config.toml
n_layer = 16
n_kv_head = 3
head_dim = 64
d_mlp = 512
norm_eps = 1e-06
positions = "alibi"
attn_scale = 0.125
init = "uniform"
init_std_qkv = 0.0258
lr = 0.00247
weight_decay = 0.13
warmup_steps = 429
decay_shape = "linear"
train_tokens = 278400000
Each number is 128 + 32 x the weight over its row's rms, rounded and kept within 0 to 255. Layers, rows and columns count from 0. Numbers have three digits each. The size before them is the row's rms in percent of the matrix's.

# down: layer 13 MLP down (transposed), 512x192, rms 0.0762, rows 385-402, columns 96-143
# gate: layer 13 MLP gate, 512x192, rms 0.08, rows 386-402, columns 96-143
# up: layer 13 MLP up, 512x192, rms 0.0799, rows 386-402, columns 96-143
down385 096:150114138096140120143108110053140107148083149114106127157169152145224117108165128148126065093170145128077116161072152171138117141131120083068188
gate386 100:078086131152111179117115115155159073121119111120163163147154106062137164136113165175163184108137144167066092105069139105121090115161110081085179
up386 100:102143106089169109102116123161166125151156198109129155161113149194124154124115100177140093090135171108106141152152165139129090103132169109069096
down386 098:135081158143117167190172154174136147122123062187129141165169169117114146132145142167123089130101061137049072171087104101088139109141086082157176
gate387 100:130115148153143175146138103153103135085193154079057116062210124186137137114096119162127071135103064173128114117109189109119143140092130131142134
up387 104:117082141064140139111173163099150133145141123127110158140084146123120136127111121091141134168135105119125157146113125129101160098118157083150104
down387 102:113106137148148150168113141112102161132155088167134125146150148122125169163154108168148083107153186191139154037151131153111170109158180092116111
gate388 097:094122181182106087165144191093150200127129069131109157135131134141111081169157212131126096147089168198073097115140069101090110138122143118155179
up388 098:143138121108110194132196077105192100082106078108128167114056147126118120121099110095134162097091133177087109134109109141130088152169127201145110
down388 099:122118106108098083115134082148079087148149130142133186146128107166187060131143056068179166126138155096144102050149126172152165123067121139116119
gate389 104:107084100119144091130152172140097153111119142156155144057052099106135129113139150110165136139164161148070082123083088107138120155105057165150113
up389 103:129153181136152158151077159139134171158142106139092107125147202140098142180149131121137053118165141093181127101112165083127097154126100126137064
down389 099:135142126034134175133098126151166107143158076116132150139148153158144146076178117138162145142115140130123110129102140140141092120099166104193171
gate390 106:074110194056138110066124101133107200129109158162183131153121160162117154116092130140054119120118113165084134126082132114112118114105171081148081
up390 102:075171098150143131094074183109138128070110132061125111157140108101140095103179054166159132109076117076104134122106152134090126131150180142125078
down390 103:140122053096119174100118165135076147110146103083108173083134099165160146207130128113070089137172173166187146105129107120112118149100181045068149
gate391 099:112148106095109109090154140102138115107157127090224126093196151167114176178149082124136125143160108097217082124088150164178188131130114125087139
up391 100:187149114140118143087121167187148157085187096115067113167114145092112140166091152179153140110148151103111089135140163133099146177153070130183157
down391 103:101101139114168121138113117166086074131106166066111144096110147121148115117159115104115199048116101148120155149148119091109142097126167152158115
gate392 097:138169099095115118106113094198118078076142168076119116106110038137160118115090129148155142121119189122143092174122116089139093087071131129153147
up392 096:091128100108074133186152136109050162119116164110204111201144148130147134102079111089101148155168146130159117131107093172018124148112096184171131
down392 101:174154151136137096129136158133100127160144105089120100102115134118098119134112105056092156143097174114112126085099127047125120075089065110113079
gate393 101:098098094187118165140117157087127147072127143121075146078100127139105135120090176122112129154116141215129101187141121179115144092126167114147112
up393 099:040149088120128115165140087114117100158184098113139161075161111129173113098117152144150136084122134147153129063090096104107137155158059177174166
down393 104:132164158171156107166100155099162177082111072154099065115148118129121144158143105108061097111108112151037133122102117094138093151124059187117102
gate394 099:103097132128122140144188081104088091116121141100190094116145172114186122131112144121142152126115129101125126153111101045105100131165093151144097
up394 099:106148136163131117125098109202180145077116104123150179120164129114136109123114130146132090114178212135113094095140121139112119115113179146091166
down394 103:137102146117145123196120143139088114162136140138128184176178139137113150083175124117122079070097119094146103130149155118112154203141132105077122
gate395 101:133111135125097135113119163121128112150178138168189140127088126159113162098146146132083164070104065049134116122067149120175157127165150109059144
up395 103:171135096119133079140148136110169165113108095094097105155174084069080093102169119101107077116160099134111140090052119107107107137105146118137154
down395 101:116093154152073128127147154130144138099103132082110142185194134117117111125128191136093025158169167110141094110088184148162125126125150103143121
gate396 096:078139118110090113138111102049130130091082076150095124111102183158108104148131128105102108148098115184065161175124058162124074084127211112182090
up396 097:131111174132126102154112178140090169115125073103154137090149104160070169139135072183079083128099080110143099066123079092108087158127160077094148
down396 101:115107147141142117109113085147106135107069096152070099084154168136133150083136076110107123114095112119170144148121093102148093120147128125096155
gate397 099:123102079179164107160156128153130115206177113114118146129142102097151101137057077183112082103108084095109137089112114111116142105103118140133163
up397 101:103107153091124095122100136152176159084166163138087123066134126113110071115126195126131138087131163117146156155186128092122112130174129114174089
down397 104:147126078138121146090102188108102061178158138137165087149133126107171093129128134164073122153089107150121120089173131119183130106138163093089163
gate398 101:166140114140083102103131115143111099097096146144112159145134128152126163117086126162094116132074105138130138179083101070058064159101076148114088
up398 100:135128168122110145141126159098159156110065152107167115121122120124145150154099141147089084115129167097148189192158106116089077105127126183156131
down398 094:171126140102146084147109128123097136127132144172155102136134111156079154130112188086131082109168141092118061150128068134156146153166134154077025
gate399 101:120083049116168016152103087132094140112106191139135189136151151102130172095129085098123096165160062118113173127143132175112120103120105132115144
up399 100:115119103129106114117163159214122183131100161141125218074111126112168120130130111140115110113116102091126079203175102125135095086118055109081175
down399 097:107178151152145116162190104130063144154133147104091192141116125144086170106139151092103174096082164121140129177146069165141103167110164114141102
gate400 103:115132152137122137176103124124073147131177138190077129143124137165142177142124170177170083121091090187146100122128138095136113121132110126169172
up400 101:150081151098149165123135097124114076178134117107167093122141134153129145108116105049122144114141090175119174082138161167146125104151096175130152
down400 087:138154121113104125093124141141137147087168134134128081126122103139131140110091103143108110057120172123131137129112129123110077114132088144188117
gate401 097:123126092121134161090132118110185151136106128148176122075099172191134127166066159159130153190129106131143130162075094111067128161088128156124091
up401 098:141139099137126101138085124099146132157148138125097120151107154083154127132139131125148121167159120112162090181161140141179118131161112116160066
down401 104:122139142124208132144167124148130138157117064095109080106143116129137082163133101097120098108157130085118127143123138159167143061134170176084053
gate402 096:157147148198138135068135143127042152179105146094093130116069094197091113125107163087149124072165091181146152069091128102102095160110162106143146
up402 096:107079136138112165154078121132221071126135133127157132144145081036125091136132093161124113154121192114124156155138068149168156095118082150185092
down402 085:128097152155139121115132141114132138177131152109094071142137117122143147173085099132148139133124107150140181100144142120142124114095168182156168